Part of a small language model's weights: LayerNorm before each block.
Each number is 500 + 50 x the weight over its row's rms, rounded and kept within 0 to 999. Layers, rows and columns count from 0. Numbers have three digits each. The size before them is the row's rms in percent of the matrix's.

# q: layer 5 attention query, 128x128, rms 0.155, rows 0-63, columns 0-63
# k: layer 5 attention key, 128x128, rms 0.133, rows 0-63, columns 0-63
# v: layer 5 attention value, 128x128, rms 0.114, rows 0-35, columns 0-63
# o: layer 5 attention output (transposed), 128x128, rms 0.104, rows 0-35, columns 0-63
q0 120:541547380394520480475566391471478446489473618447469502521505511541456461479486500522407500522548469486527383556519485537525506449487448541493494482498489499450545527558420498535408515591453439
k0 110:508559456468509418433475460458493509474461639491390541526507468510532482438480535437464445513525482368469459542525488497599502504547495450472594474448529500445494558575460551508452460577591388
q1 114:384458571518618506627441525539617580428557478510532517401442494462499477480440513462547480548424572506411537467502452485463470521506565445476486480521514462530500415465533512451503563457477591
k1 112:418501540521549555552517476559504505508426511578550522527424543512567544454432505488562397547501496532533582510552522492440514572505533507561437466513495427574498506489567411504518485420493581
q2 115:519551343467557505499533483458541504502479571534531511568527450526504531486470478526511509497524413412447478547484496597582503478414519532480526494480557556414532526578420513550510443488546486
k2 103:560524481569527504415491436435389477503533549486457579514548504535417496456471459467482575521581501422524509494517480545511543519486514457502513548497444462467543547514459580574456571557507512
q3 121:554541433444461532425511515545408525571462479466482554524616495468466519526523509491420542558507491439485436475468517515499558457494445571433550542565572541467435530556467495469445501523570500
k3 117:520555527502418447466557487519455537516505523548433508579542533498482517466556497541479553479547427447520394486417567474426652487475446503433518551589473502489468515551502564531421485554534422
q4 109:473581396502466437508485531500483507451486411461497519484489492520485466437517460562531503546595494532529622500451507453414408488517533433468420488459487519540383480542535493477544513459387517
k4 102:581538479433535473447504465487487499525487522545553457504543476503528502506532518506508431492505519554398649514486410482546490454484517436508436511448473440505402495482442582433613434415462489
q5 125:519423480490570510507461435359519433561536490475506511490441521587500547520411516568528479443403566467524559474462482582466483515503573554484469400572458572529521478509552578555555480505500502
k5 125:595507476488475473572484540383429449477541479471548547508461515497456530500394464433444518489415536518440556522550476499552497484490557515509463496491600471529544527562528468538609574509506561
q6 118:509541463504458459488540526468496480520430589487488551500466531494480464479478504494552430553501561449535459476502498426445529419527481483412522459489558524522533519583493516460530581489492531
k6 106:489525553448440489489498462491492447493492521492491512599474552494508419431465501528484441509439558474599502570474545501552535517538477473386506451524482451537462489586625502501481461500543494
q7 114:532460492524490495503510505518516565467428465456517364502430494443464556458617587499554563521504642515492519429531508437490533593498474508544505542438464592575503461372446482445397480452455437
k7 100:471441575528480576540550568483476520491583462447508444532489513548525566420511500518474455468495498546583557547579459439501503534527462441562440476459546565447484477426461408530476501493453508
q8 135:567477534510523512608603474449461535536480450562526624528420573530495551435430455504533579535473522438502468456492487593454599488427524529340502420547479543537508518584479531493538540449540498
k8 126:588483438485574519543533525417388505473587479470537591499510619536523507448425488506554471486502514488464542449452545578459571460445469535436466454552475460523497559653541502483488513489452501
q9 127:534612391471518464442478467479492512504512541603504579494481532485519452430457443517498461534620459515492486503428469571481514370489535366401425486527474418441468574621491550473509481468446509
k9 116:514528395476553427487531453519501478576444546560477659522608485505602453445459461467501419617529434489487589483413437628472479498454462471433429487513473415504466490649513516475528524471493463
q10 124:501501535508545534482521528543527517496566457465458654425452588562479514505571443476591465463487545528508457502516516569542645379570515518507464472566433486500558491508486454554486499538555434
k10 107:496563521516526482488434536568485488475564478505503611505486528481569522527648468444606485599496470499518401432545529434515510409397479507474484456593521515592522524532512535570453512488524499
q11 122:422471575494537523504599512497541588466510481549540530462449551423478582464532481491557549508493678466485496501545505490475521562501535468580475524500538462507544495489542382438489537445525614
k11 111:479453509537473573499567473533525611559549452551522516568482554524497560389516496504613482470498574449516455483514565423471582475525505514504496502521483524514507477421509462622489534491446569
q12 107:463448482519517453519553399561533491458417587457457462462433500546493480450492587495559508527534553474544457536524538450563464484532483590607486483483486560521543472405409450527396489593479480
k12 101:418508531501533597426494484456559586480549545434454413521458474541510550403495501511472426523518568437495474526634444485537486533523501468599567476467558483448524505457487447536462421542456491
q13 130:489484444449517451479592449478540599545514487537525442487522609554509527423406557440527555474567587485472501535482423523426498532463554506404411477504485521538544566516477500473487554448497504
k13 120:565478392486484460478576438445522541519534436592531536490521499512472460332511567490500497476516545433401549452478503479428519585499536486497419488479487502487409588541441502508475522490428522
q14 097:485483440486633510554448460480556572498433550451437485507467477570467532523523552476413488552539422459506538516551486483539578522460566534535469470485489495482437535497484619515538394436512477
k14 102:526572493493541490414476479578410496423525496539524496480462434486465520516464462470506485524540536418456529525514498470534447478460560482513566593527452552547495459477471573513487516515529574
q15 127:472474500657475457498493544613483474511529464547481476436465486407572368542476460469514536483517403606526482541476439528451492505438587560479510538531487453476526498561496472508435479501449547
k15 117:450521516542434514531541504500544477524559455581561524440562495411537444511542540499531565518537429559530454474528523545446446524482400508499482531513477467507579474592521528432572495443436483
q16 103:510457435500451442359547564411484433601586467547497501539538453508519437452510570523492520464528554465490499501484455529549482610560493459456457436524598529533521511492445492548533569532520452
k16 100:503477415499453441556545517426605403570529522447479485485554505511507451411464506494460495490450512571603551515458382540373556529533498425506429518452509479468471500495519445506506513457476474
q17 108:530545446415512538486411491510426489562414567503519438505518512569467534554500550503486459469502489478455487479536518455522481431453512451412401466481469522528398548500524537512517508470466426
k17 105:547513403468476473442471516501479495498393492459531495462475476593473439519464553474459461445533580494499545493425512466554427460507478544436465480577541559498445518493476548364502522499560502
q18 127:536585459498545533509472451557460576418532442482461516487449579505485583444523530515533500517534525472496540460528482570448520507512477517437493518498426544541405527508419499435481462410464471
k18 109:540510480504579528434587524494453635450582377532526539492505535539511551488508475522507530497547541534408584448486493361493536434431502564571483479476426541510496479496456536515463475477518494
q19 121:494455472438509476445588484423496577614455485548534497531611541478484569467339558552422575500486592437413547467423483566443502507568524512417455511517557508541453542517488552479528552447513517
k19 121:622511386426454481427549462488481523510526433579477468614535485526456527463451527520475543457504521449446537469417491471432521541465549503451449581570502501470444529502558516579509515542488534
q20 128:505504472514536529527528473489491509535538464501426545558561482454496559491499505575401547575410503471503530447502532505493616555599472498510605546575548552544436526505495476458464484533531500
k20 124:508519505456496547477540591507479497466531477573461476568541563467525585486476473534414536513495460547526516489421461528428591456512438574487533531535492462508454506482551478540529474525533471
q21 123:521463465525487506547466559448457387499533484388514539511475511521489558525564507494515491518435486531517507493593481535478605501533473551506578395479496593519529508507482564605489463533525432
k21 116:553507511537512460552484576439459421433645470482536499432507614499509509465476514452483527535436429533613554487561413450496557456506523510490545494489456571512532491518496501493502492470531415
q22 105:507549550465503456489427504524579444506460529536472515445434495495491480537481453489527398496512460623514447494567518492537422426428520537495534455548466464474550548572527493466492406528502494
k22 107:482530492528545527492392420594478514406424518481521528415496525489598472595516570416511492561505446555516474477530597556574476417450458563520475517543509526535552507554497505447498494563504482
q23 114:564580404457556474391513541443448447502463457404443460537573503565488454487471531540417505445471460484500533480491460536605522441554545470433457441464523603530474528442455572465569498621567351
k23 106:562498446412529430419443543456540444508464513438509529553561487526486530530504529489395453542480462566476557471471424512496513581496455446428453557460534535457539508472492481560432502435565457
q24 120:475524598575508563512597491427494510488456577483543488574444512512452480440479463510492463458462542448485489484450570491509508440428539522438546506529553553486531483537475476526506538508587528
k24 108:560464566445422476543457409525450491505404576465524522533487519489422507538514445557575575465477550376481424544570627438526530471505477469499581497504510499546470550548501520515481506529515584
q25 121:421477496557585474507518481634570474461548486580486564366486529441522415510496483391549428504592453485483477541591472539457511483437546502456503484476415435500516519598541541482468424502466546
k25 120:388496508530540478562522488588573511445506484528485585453469540445670386418445521457513476603535390559514437463508474523471469580509497504514469501536500427509538506508520467483480515425445524
q26 123:594497379445490463474543540434476502469507493452471395537524513524474599429536515575483526463511577514534609457499421511511568525588453476548500481449485575509453455517457492481495519491485424
k26 114:556553478473532514431518544434512488534590470495493522598512492504577511427461529536446462559471531581531580572508381480444522559527500486497451488426484516512437455443440457438481465497439426
q27 100:504378539490483478450466526453450366575459491509447463464508414521490511534447488503462447370421531487516523554452545517495438465546630458528493466465510507541572521470495519509530510514497532
k27 095:483477477520436474537475559445543423515488560455531468466466456425536438535445541531439496499429514546554539486531385517548482605525450483460384514520599517532521465491539473512526520534483516
q28 126:398451457508425443423554493574553546483462603551510417547440447448516449451469568464497504486618534514500434542484441445533463577530488432582437547455536450476502452523517470421415503514463506
k28 117:419492509482490461489542416516601516566483519517483426496583452486468429428572568466550462447538585433554467607526551418486502533532521475562526543473538509507506494387486471565508513504448541
q29 117:572520536442515622473443484442454536539484498430493550472465485523437482513438436547598519502494555556474489459479497507602520421487412508443413477517505472425509453526457487485600508471474548
k29 117:594581494491559402421490463408444480437436503469492535540432537577434547560531423548569492379483518416439547451489617494546398419455525519419483425496492476526539501500476500485491525502569509
q30 131:472529359477481412420548498528526572498527464561501499531621519420524531453507551512467481550515504471488484496473490518471559574587550440500494582501540478507497534437487509508407522530476495
k30 122:445472428470501552470564540569600474571497468581451494528616474527528466390493540455378484569524442564513538514462354511400542551551461439489476517493493488440449540450576446564502518516500453
q31 135:581464483518446452414592483460462545472465437471545389547505542450495530457441530553484526506511565481472645503468496476472497551545500397463472545413506498533465474504520453440574540428491470
k31 116:534520487428496455473573516414487492520483501508574453578512446518413457417487493605564525445476566567516595526422450451515427518500497422517455477405464558506437432489434550517550499484408527
q32 137:427517513525573533540540469510557496423614587523446551524431501522522592431473524475521470537534533416531528596515433489494552534517534451641549469479491480470485435492479438504467494480469471
k32 122:411482483529603486563535500478562570483575541519471522565448506510521502375490497526524390608526539503508528531605417548462542556570535488546517435441505440531496494449503485534502489480462526
q33 118:536483384469577441481465519458485413531493559528480483485487493502544479508484463470379480464532418466506521544507478547457501540519521524450439496510472517549462499606498606453451408514419453
k33 111:529567416515439459548530500530498450436516594507528502451518452479621458471428656457427431573486453550531524529499409500520522504480504474477492529503561480536433547533507505444502529490555451
q34 135:507457433516549518546510450371504521628624493553508576478554524558533550453484500472488544513544502457473445540555458534474590553429498586497539467537488433488527543558417533561454484458516467
k34 116:508504476564507483555594516492442502521646445528459609440492467518518552384493508446515543508563474428522441499534466566451627480443537590528560516528480508493494582515491515475467565509444450
q35 117:461471520466492454535551444498522442474565610559491518474505472418558404469410464552544459514564605503543457546450560513430514454566521408542475493538562435519533481562569472512549531468477504
k35 109:490485475513494510568502485428559445537471536547453534587436548487544485465441481475534453538403502476526541527431409569518473500583508481487472444505487415546492485582551469545567525510448571
q36 109:481574498367459483468487501543447564379450527447457484545470487531479488506593483528493445572551490591487543485513554404550440443617414430521444503469497540491467499468512496490491495525512515
k36 108:503540507449602452332443430618595566462407482509534409502517515487465518533555538489511461475534557432465503478495516414589457449465580463540514517439475511464473478446445510512443443498554439
q37 126:542443590577549497605575473488417549446514588527585499480414525533527487436426481583576558523459563394474535509507509477476552568388499505534494503488440512552473403484510567441568501395498609
k37 115:546477522515572596563547482425459568509570417507523521500383463471419597476468456476561503435536546461499545492565556505521509511485536476525590490521524505539458503554489474520504527415488579
q38 102:446450560507470431513475433473502513567488482578464510409494460404624526545420498563523490454458493530525508505427529538470472448512504604518579508535526430464615496570531439502576546516511499
k38 101:530443513543477593588495493464551459543545488506524569506497555474542515492417475484498500514464510493530490447502491646506414547446482503531423503544522455494549574568554413501524481568414517
q39 109:473486420442509489554521476489532512579553572510510519462454512564518566520485563484374500493427442370512464546599563536438594576449518604474582454541505559539491481520475553455416521582522540
k39 109:551456494603504542613524534458491446502549573521440524477455482489552417500354533424416499495498506432503466503469456527488567535568483544447589495574526495506475581564501499500490479520535476
q40 112:451441489474494487441571535558452516508522498496490531471508481371498364497471500476484541498594509531561463489511539496553462528476492499427556560449479443522515550667475492496515497519452480
k40 109:463612485507449501436584409485521418496556483528447494522563550430517389400476502505530527457554453528579457452470504523483533496538444524445492457521515500465566473549508479514467431444485551
q41 131:555458537537455540389580597486498461508473521415510422528491509483491429502538445528571598483532435550513558533527531499538444491449465509463532533395470549441536478562489447490469484518456529
k41 116:522556547562461417487503434443420471496509495449575448514544473470423436502570476570565609466531512494541458460515559489581508482445488444518553500456471498503578432486375571521520504496513453
q42 098:434458548514476524453425496539588450506566473502521596472439497522482454498460414487606501485507482515512490525481483481531398444523539502505463535462509441455579520500530466571499594473508677
k42 101:465520590561503487568492502530449538520399509527495498465408508467487485605541408510574501459431584469483506466515531535537463512465548477502421401594517416499630453509546544553562483498483523
q43 118:576521383468521466444563550455521493590503536566468414532513511492477547459462498550521544549536526363562565586404464556459565562413521484452460473487507527518557497566511536565538535510423491
k43 110:542496431502448435482546422413424447482547496517548544574530460512357417404485502452461542419519576491460496522475476489481525489516551416489456564502461503485431538556461594517522540470508544
q44 120:553495532488491490466497533560448473435504514447476483538586490473478575511602436595489523537359483538537589486524525523501484462575469465580550584524530520492558514438496395570536546553515486
k44 109:501553536489447591484468545519537539493472417498547472594480585453494568582597448499481552500433496586523475456416527432513492478517473492548560522448458544488493432458544527546494462531533492
q45 109:480454582575471485439600521508478507523444434458506427488502475427433475480554457547636582495507567486487448446476509400571518543528522480512496568415503467476585487430494366537465561480507478
k45 109:509440563510399566526491559467514495513524461442519463529499489503500549462505479528556537417482522554586478523507511507460457461512384450552487473476506502495543437425510521532503497487401483
q46 105:562500463449565565506508518391489498467548489363431508511526535545471491475475474463504507487473561483497470449601503536564464494487540567497526437535465569515584521490438496559517469571500338
k46 096:507506478503555492506488507418504442432569453471456569486448555540536600456486560480451431499439456574525509472559407542540552493530483545507485432378550523481582552518474427493459524501496498
q47 134:558482528564409524424575501472522486523544561489506538499488627515516506459453563462454508447374594483474488472525542474440582535526493583413524470560506619550549506564486514523465569565514519
k47 114:531538532467460473525500464455507513475550460487520551523415518538391492488525579487507499402453573411548453536589528401485533464469555564489506478563528572561534508565537557568514511496546507
q48 114:540563516467527560407506516496467583468536421463469504565533529485497565516517489514471479555442536567530532402505555473493526464626432515552554525533492541530511487469490417488500530522611480
k48 113:524491541460448517489487571551474528500515384537514485550512614509502602523570490577540535469384510557499505426444516427517546430518499520484528480496451564453500485446530456569491482522485457
q49 125:502526524517474500498450559454450469469533548371465489507472445555407543498575443484471513502479440447485403503511475517610480538482438531573557462439505525471573436365496497613473464499507442
k49 107:452431556561561526591456534474466424510552492405495469501528448516507524500503475474494506517481435522574538500588494485496540498517533479487593500431500510480524493471439467485506508538584464
q50 132:471403519552506501506518557395472547560558409543449535489475557529521521441590473494554601495620552491552472527484468507508517560453510517573528547410430444427532463421445477486462476431427496
k50 123:517499533542525489525593495535443568553641425440596439441550395458498530442554458514589590481529443471436492489516512497480539512418471498549554479457480485516470505447464503497520519449422492
q51 121:534495458455545467553558445376450535610512427547499518534543483475460510450488460519468575549611514414478445585386480569523570520461486463474507454477504406459499493532488552511489533480517433
k51 112:577472441473469464512575515472413526526568531491440570528546414525507514415457491530508533500573479397470525480442424578359598543510503445504556539482494447451362547527452517464461517485532485
q52 109:482474446484536494519552415549561530541470485542491507442463532445547429502383556524425456481519522542483508467490483543479465500512482535347504455532507527612469549604495604428507465490505559
k52 109:567554491414507501426420530497499442429432497528454492519470528529519453559358531501475550492457524489499513469457557498466437489513527567508409544552518439476529469592537493509518477561488529
q53 147:560562457463517451534487543481451559518435372484521532506559541522489518496479488506513547505541427520419564467440471570495442450420550468404400509480504508462423568498441568468540491426528480
k53 128:598440435446578510462511471490461486529453479474514571502565484511525503541451450550478508508554425532379576405414459598433486571428495459423414512472461480461474515491512491480552519484451471
q54 106:512477573490463490516509540559472514511392554509539432468520516501415498461451508506463482524426442460477479495502596473520477463472570534427469497528547528551459510486506521458495471442503545
k54 100:447470506529496516584438451470505441485401547444583465491500464568557507542492506507529498504526470521471482493544507559505489540440425492460503533527515501500474493487557471441486516541513471
q55 112:521538486436479533501499495563486510463510574615461520518536516414482465510375520509467496556498498406569461462428552486457488505535464606428571518493586520512455528605541508521424500566513533
k55 097:472548485461462450381502419555507556490493513502492467574489523513513483504491508501421510478488516477458430549495573463525529435489552532468537524594442488503499515586527534488531470560567542
q56 121:489445591460477523522473464490472507574449475463565404572524528512462534524494623537409547451376602511413520470536564460506542540541520483467518516517508558504473498375522537489435544512541469
k56 112:519422491455402494487549586463513477504446535492579399516530443543423504524541543491494561417526478392496477557451545375519576511504498518535567549511533604508438504382473520503485522509543471
q57 108:508519494527515500541434427466534413493513569462461529503447499570484546501528453478467484457430510498550478519534533502541582497528504577518586449577552544491540488534501583571535440591476505
k57 106:499535507511495504463465535487438463426561533509512524543496492460450494600507556466450489536393518415534501547569494478539540406496547553535587520543468548521572521533467541553481531530627517
q58 110:504456502636431506559518586408495527503531458533530591481563478492536495511521454556551584523527473499475497463490472519414472487466480444501479520471473451428488392565477416518533526433485478
k58 103:600536496496517481523513472426384463617597425499508541488500491474476544505481427490554532460477457570547564490413497565492467503453490507503521487440449463480502543533520579496613533435425486
q59 114:466505533495459537484529484528510573539460430440421394455459450491485508508536579484525577395482569527482430503506512447492513531535428586466519573552529568506429527427417458461400489548464478
k59 114:517447519501419537388490548519477555481523476475503438533529482524548541549582535530480510470485587437523454490570522368538547443499422552540509459527506494519525462450486504407460449490511425
q60 116:439484568498551534598428458550533466445491574516464476493408462558501473550374530459540405528484486477498492523508490462501440495454539489511500449495464446523544436550526547483554466582424558
k60 125:463472474523573482526420424505527505409418575494556523436395509440515467542397567514503401468515471524463487523582553540571374510542543577558509450503563503546524506530560458487486473458520557
q61 118:532610469492511548473521475494506590491531416522517532546573522482505623500609495513509462570526559459451551453432523482590518480529490473469466591521490475450445491478499410516486515498544480
k61 112:504435494479568535511535536586522593527466486539436568533518551561484562443509422523499512549513498554466515474444481551409534452524481451527467425512478503470476527399519493503475510481454506
q62 103:536566474451587485538468447426501552507460514502464486548489544476404542476465470557452496610586539484433572531426515517471537472461555497578475532477486512528431498476497542452445489372489464
k62 096:533484486434514486512539451502388599445473498559561522541512473538455592503478507500536548476495504428410562452462546455477517458453545459437498512497504487463421540473531553579571526544547539
q63 130:506565455490567504534475463485474546500511509472484534468486493519522537487516478530443479554556419408469466547446452545535575495482524576511548546493471423474395548449444551459461449481530430
k63 129:533483425496603512530517510599502577428534523549479534522537470531544573478427475424480507583597442463437510476558513549494538469470475481499588438510469489493476503504473523501370451522506420
v0 101:547523512535490472527457463508524510411466481524404551520379590553501517433530505520405476509497536440441487451539483564507477520541445544586608481496452517421423473550561627449454490595511500
o0 092:570443506500480463507504451489441538505344601503519577463480497467509584415503465485526582563506511496607494524419424544436496504461529500486496549570491505481480513680504467493439501583552496
v1 104:423507462581411520447502557500496541636535501496574530496514456535548547526481516486465478519522505462543503486516544454551564516573477478418495538560520520524488591528642517583427528470467495
o1 109:606509580515580483621490523423440558491464446524535551508466434519473619420491452542434461493461490533472558504563542546505550530447467548516560492558461538528532510422563528545525446518475485
v2 100:491479434532521484471507496506484554577443491486520532456566550465440542503492492605512624436547534388452542514436540498521523493508496479476437486546471558419478472460431489517415490436463498
o2 105:476579569426464479474519513488535516477426491563513523451419543492516481486495505484531576464409565517384525487621591555456389539500467467474534553412461455363555514527474485421531610509469528
v3 089:532566565494551640540431475525528460529525574523469506492616556482480503450523509574428463562404514423497528517416476561453540437532429415478516485415518484478505473406436549457465491510608475
o3 100:524422461583530511442519522573484415471528634513443512570461489402481429540593491518537525516525486389500496558444460529518506506512456455534652520450517475532501476535475452616557500485455550
v4 110:565543566511478500568566538408423542494450500493483503533492444488538515557507511486583433403539475472433500455491465522447519528482522485437430450494496471553523504592561605515466505584508503
o4 111:532483446518463556485482516444454548493457427570533416516613491553494560484504552565510598487491581522432475437424527492447442524555514499624532503465558511578405492476550477537449600545377488
v5 105:542453521550531399541488544469426430410415551444491508505477525496460421537520508436529481552517496535449505517541464454546451536527559482526478493465436467501464566452504451508480476438489445
o5 115:539468481489450572487476524454511396605474543557465473496500522538529478499423516450471482586426574435552418489520474552454508548460537542408439537561538478490496576526564514542423528485617559
v6 108:526588550429470555438540534581496493458457571406517440503482461543537516451571494609497417444538434568566486528496513439480458486553351507526498564471513501479428553523543550480469542526552479
o6 107:439460497521509521616523494515548516480525498582488519443484516472559453465516456516551509544435415519521463608525411489497507612449478531536494607480504417444514504497496523598432573579613558
v7 095:488491451504539505577477476511525602432417506484432507513499542497518579446440596540497463458468485455461549484522494472562524542450467512583590539391548512482502452538560461441501469535483528
o7 092:454474529410532537453469509526421549561428529497511573514501576478419454592503513418522455480580511463448351503464470425548514535430482467521496438476445593504567460604571420428448475507528507
v8 096:493506541416517475489478538617448522531509456531545554467474369443539533588544492413539494501551390426468416520508457499512495524459530458502455609423518478470447531552493493589533492348528517
o8 104:479431480507508538496450506525525535545536471568569562468533464503524492455551488475483438446552477486424474566478393525427511550506463431574519573528540445434399517430607459458514602404443493
v9 109:503500450482455518493516378502483480527518589514431536468478539456605519543483503441511389456504574529456478537569522516489472429409531509504481431529437507499488468555455448506494481544445535
o9 124:513475567560465463472509496520527485483562500452506534529486464456519509553487460580581404504515506567524571538501448499511373461603444428531439480477503494569478501466538419516538463520574512
v10 111:539477526437551506512512535485543488513475515558467517453507523505521490522528634429550527455625489388509521486481516522515551464450532592454519466477543456476530521523501493541568439520511553
o10 118:434529392521547571458467503477474536598488564578453496459595518406493486492539504531488477465501551540470499485447552452451507451540549590589504526523577489497530605520517482457521575444414493
v11 099:460523540475433498492576478496396508499479421547538509461540545451476496517452517545438474474515560549470494606498395527553478535505540528504577596561524571517420488412528542475421582627441505
o11 110:523586511659516523511503456535470519566488449494512560422529440451477535515446440491570529517481503508439467477533480626500477521506562444467450539506525546504509456616530520480597404485509453
v12 097:498407545596475465530533473433461573468553435512417446585450489454556534513449596502440500512544566497521500534564484530542361442392506483508473465493425557542487445419500461452536523436479562
o12 102:487485483517480596453425503458463547502535497468451496452397404528387453514471466556545541514575510490554415523482464493443439470491514592504441407457565541481548499516524508546464488528450556
v13 104:404558500466516404484499547492461575553540457521533512441476501456565551555494455519481527441473503547547488506517520567576497436464533497495552502534510496421567541445404484557493450562550465
o13 108:476559478520528526491432537551450539421469531472475527482529518531523499523582537501539428537458536555549541496549527494573502397506393462407490527452513448510379500502485514434523501527488476
v14 098:451501476411567570559562525566458457482481489501540527493510421526478469541545467544480443509475442525508493414457553479556454526502589383471478493512469453478513554527532507477487546510558449
o14 102:444505432496536487472487554573506601534559436515492450583574461530553510514501508497528478488553403491504497528400443499508452520469480388509355507508464420445489453501532576496473506362456511
v15 104:493494463516491524565509479450542471526386479567553520382523573567471477471558547457502541559478463464502467345520438547496475577468537446434506454543461570516513458597522538586601520504461572
o15 112:472402506510458455516517514501486501510497505550463420480581493492570546592448530509496462477506530460551533538512497554495500498563467469607456575518507515530447596470484551520412415477503450
v16 103:540553467489552583565465513500554540504423470463479504439514576507449515572488442442500540479470503435433557436574514517489511509484551444446526483436517587466559567438515498554469436535491463
o16 103:437447441476475494470490486511538462568334535555534370576507460524528480509568495575493478536463540492560538572435517527501532476521425445582583468532535413475423484448501483535501525531409504
v17 111:470525580474568574535440422513466497505563531515347458448428465447476534493506604512534522479528548518572453559494525573518485545384553543597534536455558469550477521534534369542459566496538487
o17 108:500560532578513459410430409508480548514575555528463540531542477487497516488549514568513486566561541584516510539443480519524446499480530551383584423530470413459433526458569401502541472464498535
v18 110:424447499470507599523514463486520493520568449564422570429475523574484506543399484470451518552548519414569444610422582524524501558456539460443524559567509531550468542475437512447479465518454392
o18 115:523522612502491494450473443512454505573468484460553506473513535530495549472515465514481503539520495391435536562523495519529554548521446541433505495523478583445460555389630601456523476413507454
v19 102:484527576513541433505426445504553521472555465437547495549499560451475491593511514505476526556510564495433553498457389412562484476635555515574495577481436548493562529472613490508492533525476444
o19 108:531456525578517527607483554451559369474597537550492555493506459537483451566515446414553440484510500555512570506492456584449610471501505457505405448550540495490505518583493529500597560541505525
v20 103:439425547479495491496497487458438471541474520515459427528570447508530580490478581490575467497556561566562459496487514411508512482543455520508429565534408575570454488499572491474558568459514555
o20 109:482444488492513513539475512479509542403555494482501524379553493499563484563487477523570517570523451562458459582458467519455505507525524573542439468463452580542500484535505429558472478588502489
v21 099:376430453539489560534468481565450509539505540442430446467485478492472516548439480565507446493526479554476466534550462410498402418481532524455548478506514462535574468483485483537475608573426439
o21 106:460557489533427542491462491504520517476522543510506564559546420595387642537481446545534496542486483426539531502454525474533553488510461431471499538527474563511379437403506603481543416481598570
v22 103:505458561518463452538537518544453433538508542572431510503439417480478596534513549404547533469431588486548571418497548457522564566451446480603534525539408640499510533557517459482483527476536498
o22 112:480523451464576481487574532456478537520413479458491563418527572547537429479550461425475511555621412615461575438519506525595412463534492507445464522493466543504484556444445420565565497569460399
v23 106:409449525494432542501532509563474464518574526529566445492401525486479497514462513570577501483505518543549490382486553505542489493528463474561431510455531451547488494523518454439518586460470412
o23 111:478464536534579498553447464546533455458479476538467559555510547488522524504419501445565535526619420543459558447429480530498496503479514562577500477474477430427489520406505469530538443514466541
v24 109:576584514452408557453445515463404519530411482446480503467539404542466469526512561466571439522548540549485478536492533444542446447467470552402431464508507565502529496572456460575472494526455527
o24 113:514409558546474519429556548417516532539481481438424470488554496546526546447510509549431517509406538526441529480488441499430498507560458572396532525510475615487467450444464492489623564465490572
v25 108:469479505592472533563455618450526595476529420518568493519554498454520427445573469541553495597468595418546482563516446489538494572503525490539484540557476543518497408502458506438530421441496499
o25 112:443556466537479546473459502540499494544515532441549511531459474569426538650527593401510435464423537462537523493540449469497463540559508551589524463496559576505580399524486492523493497504547418
v26 105:455411439552480460591465621588550470488548566502465451394535525474458485473417481445486556480522482558549489655503501503528462557476500485447522516441463530521541497437489498553406442584524474
o26 108:517590503579550547391475505582533444426402519430489453509591465514498421432461528592556456590439457575457511581536499427553444501457556523387523535518436495557519519412582583481488538457541528
v27 101:523489541501488532494547528424522482429549485437541556483475400472470509527527473448441490463458528503587558454475519540437535530451549519505471403573490472444461548565474541426556464480543478
o27 112:442450451450450447421483542513394509649493471375481487485534456458522490486423529524513602456496506468520443470508518460531466539522488541419500501448551521482460435499478538534489441506490436
v28 111:589492493543509478520550561391521538487406434504592529528505562529530491518595473513449452527482604503548449430463542520432443520460608448455449462505526514548320493505488554381536575397437448
o28 110:563465427454488429393526513504494568542510483422521381582461507479495515558491556527452497511388449489462487430466497559475452528564628540558372497515496616509536498503602554586485503541523495
v29 109:518495434485538528491540522537483508429455441449520471534537544489506505507494421332531546537487529509453490526536510588518524495489621434550574590461547519462442538515568520462489471514528546
o29 110:495566533372561478475483453449436501559516460493502558508540473510472499576501460544450427466500523426544434404429590550586487479540477508545452520524541477544482542478500457496496584540558456
v30 116:568585575422484510435456379488548416489512489458556511528558478563457529561445489423459496547530510523494497522547477588544496370505486531544538482421479495483574499473493493514502523470453491
o30 121:484429572549491557451545455488548453536566545481532428555537514558621410426478489524502491534463507494517541499465521496542554462459418537417618435504433514461451481479484514536569500426524592
v31 113:477455538525437527554542483514532533471505530504512559489543430437484413516509496475505443418467584541441527572455593473504474534540492483383447450550401517651444575450460495405490454544565546
o31 119:449402558510474510476430455535491497522463490458599426520485455532434578472473474507583498541433534613483487457447518475522436505537565566481424558561525443496516442477579531507527576536525488
v32 102:485444513461511422494540537556482417574506383492564460612502505524593564547562505508481536571545577533443459560441538477530526543578391494541549575496558508555563488467513514481387569519423515
o32 093:486517525523577451477493495474451529491390442477503564448479560473489532422567479434535466529492487454567469487538527539497498478371537553517546550453517575486477500510577476524503475418533551
v33 097:502457498495512458506481425487489489558571470475557530526539534547527479451528491623478509551517544474534452520449468589481464488544473464490376528598531516553488562459403537562600559385453454
o33 105:529409433486591505447389463564524448483610549463492497404445514508524545470422462548428507462487531419561524502558507499501451551522559519545525449466489572530561499493521628519486435493440521
v34 098:531536491579535502491446429436500497503518553457445522595446507482567544488539439492450517399497521516476548571452533489470524529494438544528587336439477436574489430547498525566531478530514585
o34 100:493455592490461492504497445513516538427510549497470522520457521493508451542498438516530503418546545475400514522440556538604483469550500547481552482581452518513541407464476461509482509525496561
v35 103:480509443552522509523502481476506432489508521455420524484466552566603475487445432518538497463583589471505543441468626636518570484506488455447496492470377513482527569459511490492591430525550476
o35 103:483467555537539554573440517596530416492389575541484449434466452565596569478500464454446478499458523510495439561472554534502409496415454521581506583420513424504579481490512460516567457483434506